Weights of a small transformer language model: 320M tokens.
Each number is 128 + 32 x the weight over its row's rms, rounded and kept within 0 to 255. Layers, rows and columns count from 0. The size above them is the row's rms in percent of the matrix's.

# layer 8 MLP down (transposed), 448x160, rms 0.0354, rows 434-447, columns 80-159
size [ 99  91  94 104 111 110  77  90 100  97  96  93 118 105]
[[105 125 153 168  69 147 114 138 148 108 110 124 137 110 129  89 142 108  45 146 103 131 115  93  80  91 144 176  90 154 167  97 152 122 120  43 189 144  66  74 150 125 100 155 136 137 152 136 132  71  91 165 123 136 161 166  73 157 136 144 125 136 122 134 176 205 132 184 146 125 167 115 127  81  58 114 104 134 133 115]
 [132 126 175  42 115  33 162 153 106 146 128  97 126  99 119 142 122 177 188 100 191 197 112 162 134  92 123 132 108 103 166 136 129  86 103  89  88 103  92 140 146 113  96 135 142 106 157 123 178 119 116 151 153  95 107 206 118 151 150 165 150 142  82 129 120 106 112 119 130 140 141 129 114  93  99 103 156 115 147 172]
 [136 149 150 135 140 110 142 150 146  83  95 173 133 126 108 140 125 183 135 147  34 133 137 139 145 182 139 149 136  86 126 103 144 120 108 103 128  54 151 113  96 186 157 164 116 118 174 149 135  87 160 121 144 172 139 205 126 153 158 106 125 154 118 124 159 107 163 139 100 132 111 119 168 218  74 134 135  70 131 123]
 [203 139 122 129 147 134 135 127 132 132 121 126 161 156 142  99  76 122 104 145 167  95 155 104 152 106 193  93 122 158  69 136  74 148 113 187  84 123 103 108 168  99 107 136 114 135  69 157 117 135  99  75 118 142 100  91 132 150 204 142 108  89 131 120 116 150 168 144 102 146 124 118 147 187  87  58 115 115 148  80]
 [150 119 176 148 112 184 142 159 120 116  95 145 111  95 170 141 153 138 112 139 162 192 116 145 142 111 182  86  95 108 126 120 125 101 167 171 114 130 141 142 172 146 118 183 103 121 124 113 118 166 100 109 132 210 137 136 137  92 187 119 130 168 121 188 212 190 139  85 173  71 199 116 152 136  77 186  93 135  97 155]
 [135  68 176  76 181 131  97 145 113 127 121 113  90 117  83 127 136  95  74 124 196  93  96 104 160 139 106 156 109 165 161 108 143  92 121 130 102 155 114 115 196 188 117 167 148 107  55 158 134 117 131  57  89 123 119  93 162 146 107 136 151 147 130 165 166 108 188 158 114 141 200 135 109 112 163 128 196 128 150  96]
 [135 140  95 152 118 116 112  73 193 138 151 120 159 104 165 123  98 130  99 128 174 119 198 147  87 120 128 108  84 126 105 155  97 152 111 121 122 108 118 147 133  75 107 116 127 119 167 105 103  97 111 174 138 137  88 157 152 167 188 102 148 101 157 121  75 109 111 110 167 188 176 140 126 165 178 129 107  67 148 101]
 [122 156 131  81 117 115 186 132 168 139 129  89  96 117  99 167 127 120 158 153 130 151 142 146  66 133 129 173 156 166 120 170 161 149 125 163 139 169  77 113 168 132 149 142 151 142 131 125 142 137 102 173  90 149 111 185 130 134 147 166 135 185 157 152 131  81 111 128 127  68 132 172 146 157  99 169 101 147 149 134]
 [124 153  98 113 150 122 113  90 109 140 197 141 138 122  89 107  95 131 129 150 162 120 150  92 115 112 116 136 111 107 171 179  89 180 166 131 116 143 162 104 119 130  87 183 138 103 112 159 110 142 151  93  83 134 224 153 157  92 132 149 134 124  97 125 108 164  99  91 131 157 156 114 178 122 107 128 110 128 144 124]
 [152 123 127 115  85 124 153  98 136 109 154 133 108 128 118  72 142 134 172 175 162 152  76 147 148 134 113  68 142 172 131 156 131 145  64 125 103 114 108 116 140 121 159  95  97 188 166 199 109 130 119 137 121 106 133 114 128  83 111 178  66  91 144 143 153 122 108 137 135 152  63 119  89 166 110 174  33 126  97 150]
 [143 145 158 145 154 137 139 121 132 142 105 110  71 138 211 188 138 144  55 101 146 196  88 159 112 136 101 151  66 109 158  77 153 160 180 120 174 114 165 137 145 140  87 143 119 129 167 104 114 140  81  99 109  60 154 107 147 189 132  89 108 152 126 127 153 144 121 153 185 136 150 199 141  93 130 198 102  84 118  79]
 [143 134  86 117 125 117 149 120 100 112 108  86 121 122 154 133  98 160 160 158  95 135 154  94 146  97 146 135 137 111  89 107 134 111  88 110 137 169 160 112 175 134 125 145 120 115 114  59 141 182  97 162 166 104  96 122 130 100 117 122 132 138  89  77 100 106 134 160 196 118 145  79 124 160 150 128 150 216 156  99]
 [ 97 110 111 132 152 162 128 153 167 113 161 144 103 134 189  68 133  60 133 133 150 158 129 141 160  50 201 176  82 173 126 105  85 129 166 128 125 156 151 113  81 167 123 142 143  97 119 177 112 133 156 173 129 134 104 170 132 109  51 142 172 163 147 123  95 122 157 102 110  95 163 143 143 100 145 102 163 111 121 156]
 [ 89 161 175 172 131 116 114 126 178 186  84 168 169 164 128 159 166 151 137 137 142 108 116 120 132 103 115  97 107 108 194 146 105 130 124 131 134  83 122 146 157 199  93  76 120 150 174 152  91  97 146 157 146 204 131  93 189 120 115 140 114  89 101  92  98 136 150 154 193 142 162  82 114  76  85  90 164 112 154 110]]
# layer 8 MLP gate, 448x160, rms 0.146, rows 435-447, columns 80-159
size [ 81  97 100 104 105  86  91  91 101  94  94 114 103]
[[180 118 172  67 152 116 118  89 121 146 132  99 162 108  96  85 121 166  96  82 124  80 112 131 108  91 140  74 187 128 182 158 107 154 192 105 107  97 136 141 141  62 108 125 156  74 133 192 130  86 110 139 173 131 146 104  32  90 118 103  73 154  79 142 136 148 167 123  59 107 143 165 123 112 107 100 128 111 100 151]
 [109  95 104  72 136 105 148 160  91 132 128 173 175 124  81 176 146 105 153 136 141 182 168 159 122 207 110 145 125 213 174  98 162 133 158 147 102 159 134 134 125 124 132  78 133  60 103  86 121 144  86 139 155 189 114 121  87 146 107 140 148  81 125 103 136 136 105 149 122 117 153 100 107 110 180 163 116 154 137 102]
 [ 85 135 122 118 135 116  96 118 178 111 129 165 130 130 120 193 183 184 147 108 130 151 105  90 162 137 151 143 181  60 119 109  79 123 100 218  92 143 180  94 140 189  94 150 128 143 202  61 140 128 107 119  90 119 103 171 155 158 156 112 134 114 142  81  92 150 109  89 193 148 111  96 141  77 150 128 137 127  57 124]
 [105  85 126 104 121  98 140 140 122 120 112 110  91 117 129 149 105 122  55 135 112 143 164 124  64 158 136  84 105 144 177 114 146 141  39 153 105 146 202 115 167 132  90 126 153 139 120 108 134  72  52 150 177 117  89 153  63 105  96 123 160 154 160 151 108 156 115 133 152 167 148  81 164 158 105 142  93 146 131 101]
 [202 167 104 128 146 137 183 143 139 130 114  95 145 119  97 112 142  68 100 179  69 131 167  96 120 134 116 112 127 138 123  76 135 177  87 148 107 135 192 128 156 126 173  62 162 122 123 110  95  27  71 118 123 137 177  84 126 135 127 191 179 124 134 122  97 122  99  99 123 186 139 122 159 154 160 143 165 187  94 183]
 [147 114 133  80  94 142  96 162  97 104 171 116  85 198 134 150  63 137 159  78 100 161 148 182 112 134  86  49 139 121 133 113 200  95 131 162  70 127 147 144 138 159  62 162 164  93 132 144  98 112 119 146 110 110 114 139 150 105  96 138 131 132 104 117 128 108  96 173  61 154 160  79 123 125 146 111 175 135 198 110]
 [120  75  79 161 171  75 110 154 165  83  70  84 149 136 123 120 179 142 117 148 139  84 116 166 136 108  83 129 164 127 189 200  81 120  95 135 112  75 128  61 132 122 135  96 183  98  59 132  86 104 208 151  57  95 139  87 171 199 160  88  89 171 125 191 133 125 121 147 167 157  96 148 149 177 136 129 113 115 153 125]
 [136 132  91 127 166 102  95 163 135 121  72 171 134 126 156 116 126 170  89  68 178 125 141 111 124  87  24 134  87 119  96 118 185 135 141 111 117 112 129 140 118 157  99  60 117 111 144  90 129 126 119 108 108 115  71 146 135 102 101 124 111 108  93 183 110 161  55  99 113 124 124  94 113 173 147 112 166 115  79  93]
 [ 98 116  92  79 145 111 119  74  91 114  78 117 110 176 151 128 176  91 156  59  98 156 100  79  74 177 139 126 113 161  99 144 156 111 157 129 159 157 115 113 174  77 132 111  77 160 171  88 146  83 117 173 159 114 144 132 102 168  34 172  88 142  96  77 125 119 115  92 127 112  94 106 125 161 109 156 205 151  97 180]
 [118  92  83 154 127  76 160 171  75 120  82  96 124 151 127 133 132 148 138 119 157 147 158 127 140 139 132 183 101 111 136 188 130 111 137 123 193 123 124  91  90  99 112 143 129 148 107  98 145 135 144 160 150 160 126 196  86  67 107  82 135  97 110 131 112 176 117  69  76 167 103  86 138 121 156 157 128 186 129 113]
 [131 140  67 109 129 116 124 155 114 121  85  93 122 104  71  67 114 147 133 142 131 145 109 103 196 106 131 125 184 136 102 130 140  81 173 107  98 163 133 115 141 141 115 120 105 108 174  58 151 177 120 122 148 141  90 125 121 157 139  75 146 149  87 113  94 112 140 208 223 116 133 182 132 110 130 167 147 123 119 144]
 [146  67 121 141 112 108 169 120 149 119  60  96 131 123 109 126 107  90 128  95 116 112 141 115 145  64 207 144 167 153 137 155 130 119 148 165 126 154  89 124 125 158 130 129  74 103 129  95 205 119 115 151  71 113  65 126  72  71 168 103 151 113 173 144 121 127 126 146 119 117 118 158  59 123 123 120  90  67 179 150]
 [125 123 119 167 128 120  99  62 142  84  73 152 160 113 195 116 155 209  88 134 156 187  86 126 123 122 122 172  81  80 155  79 111 133 142 114 180 147 126  91 116 127  94 189 155 172 192 147 146 154 139 150 165 117 100 156 157 129 123 167 175 125 146 141 107  78  75 139 179 148 100 120 161 143 173 172 164 161  79 139]]
# layer 8 MLP up, 448x160, rms 0.156, rows 435-447, columns 80-159
size [ 90  88  97 111 109  83  89  97  97  97  90 111  95]
[[177 135 178 136 169 135 111 123 180 104 141 152 144 110 132 127 137  55 183 154  75 125  97 140 107 166 135 143 127 114 162 110 203 138  99 113 141 144 153 154 134 160  75 142 168 155 183  85 144 172 145 147 127 111 133  70  90 126  85 196 124 111 157  95 190 136  94 102 147 116  91  86  80 167  72 178 145 136 123  64]
 [135 121 150  66 145 148 156 141  89  93 126 146 131 114 130 157 164 153 108  88 131 180 133 120 165 124 162 144  99 195 131  90  49 204 115 128  69 128 129  83 103 118  58  89  74 132 128 173  88 176  96 144 101 160  81 100 111 161  99 108 144 119 157 138 142 154 134 175 131 161 145  75 146 176  69 118  89 153 153 141]
 [144  97 138 113 196 146 129  99 107 115 162 139 118  76 149 117 117  80 128 149 125 121 157 119 115 108 165 195 126 155 117  95 124 145 131 106 105  93 110 167 127 105  41 141 131 126 132 210  87  96 142 121 128 124 204 133 134 139  78 129  73 146 137 153 104  90 186 142  60 131 112 143 165  68 115 149 143 148 168 150]
 [ 37 171 116 152 143 124 125  80 172 111 117 129 137 138 124  98 136 119  79 125 137  91 169  98 196 125 136 128 161 155 159 175 108 117 154 174  88 157  75 158 144 139 162  83 106 176 133 132 101 125 148 116 115 135  95  99  72 131 153 124 101 117 119 120 161  82  77 152 176 100 132 107 108  58 124  94  83 136 120 138]
 [ 62 145 100 168 101 147 141 107 134 139 174 134 121 140 128  76 111 183 113 166 151 123 117  76  74 103 121 117 119 167 178 188 143 169  92 182  84 117 151 145 110 100  91 104 140 112 129 133 176 107 121 156 128 127 183 130 157 143  90 127 124 128 143 148  38 170 104 146 173 102 180  64 177  87 180 164 181 127 133 105]
 [ 76 139 135 136  84 158 150 150 162 149 143 110 124  59 128  61 132 126 120 161 115 133  71 133 130 135  94 129 142  41 141 176  99 111 130 174  99 128 124 127 147 189 128 166 155 155 126 141 140 206 102  92  92 121 114 121 116  75 105 179 128 142  50 102 142 132 162 107  87 185 111 129 125  94  94  94  88 114  62 128]
 [108 146 153 155  86  93 181 164 127 144 145 101 152 113 121 114 131 135 183 126 154 105 170 112  67 144 121 133 163 126  98 116 198 139 120 160 120 159 112 186  73 134 111 158  80 119 176 141 130 203  82 128 160 101 137 137  75 144  88 192 154 168 128 152 157 116 163 159 133 152 162 183 110 104 105 105 108 188 126 114]
 [137 156 133 113 121  75 122 139 141 130  99 119 105 143 132  96  90 145 101  76 132 140  98 110  55 130 178 161 208  83 131 180  98 159 141 120 133 150  71 141 121 151 141 135 113 154 165 111 101 147 122  79 155 112  30 178 143 149 123 146  97  37 135 178 114 172 106 145 145 129 137  99 144 159 148 144 174 155 107 132]
 [136 150 149 121 100 146 166 137  87 194  99 119 147 197 140 128 132 167 110 124 120 178 119 115 112 114 167 141 121 111  96  87  83 139 115 154 198 132 129 145 100 116 108 114 145 116 156 133 135 132 191 143 126  76 144 142 153 129 135 150 165 133 116 168 119 145 129 141 162 117 133 141 178 108 167  75  75 161  99  94]
 [116 163 133 116 132 128  53  82 112 126 111 110 161 113 146  97  95 140 134 143 132  94  67  60  91 131 190 158 111 120  90  87 123 123 171 167  71 179 122 109 167  76 151 112 200  81 142 145  96 168 150 107 126 135  86  91 156 128 120 152 103  82  92 138 211 132 111 120  78  71 125 112 172 109 143  78 154 123 133 132]
 [149 100  63 106 115 222  94 136  79 161 147 120  31 109 108  90 116 167 189 119 173 111  73 154 150 105 119  53 146 104 114  97 106 176  79 133 106 101 145 125 123 155 158  98 158 107 105 115 106 137  95 112 129 121 140 133 167 104 139 166 105 119  73 130  75 105  85 152 189 172 157 151 132 117 122  91 135 123 174 168]
 [110  50  40  60 126 118  92 154 142 103 171 168  97 112 163  93 129 111 126 150 172  97 139 105 113 150 133 110 157 121 112 166 138 127 109 161 150 124 154 149 150 141  89 161 139 130 141 127 110 133  23 126 128  87 136  87  92 174  72 179 149 102 107 117 132 103  85  92 130 156 136 135 148 107  94  99 126 119 114 137]
 [124 114 126 155  90 117  93 148 138 111  92  91 123 142 121  94 103 139 141 146 163 121 116 119  98 199 161 201 143 166  79 107 103 160 115  78 166 144  91  91 135 145  69 161 165 103 165 129 167 136 129 124 142 116 149 182 124 182 145 105 131  99 111 119 184 103  92 111  78 178  32 116 127 149 142 127  98  90 112 141]]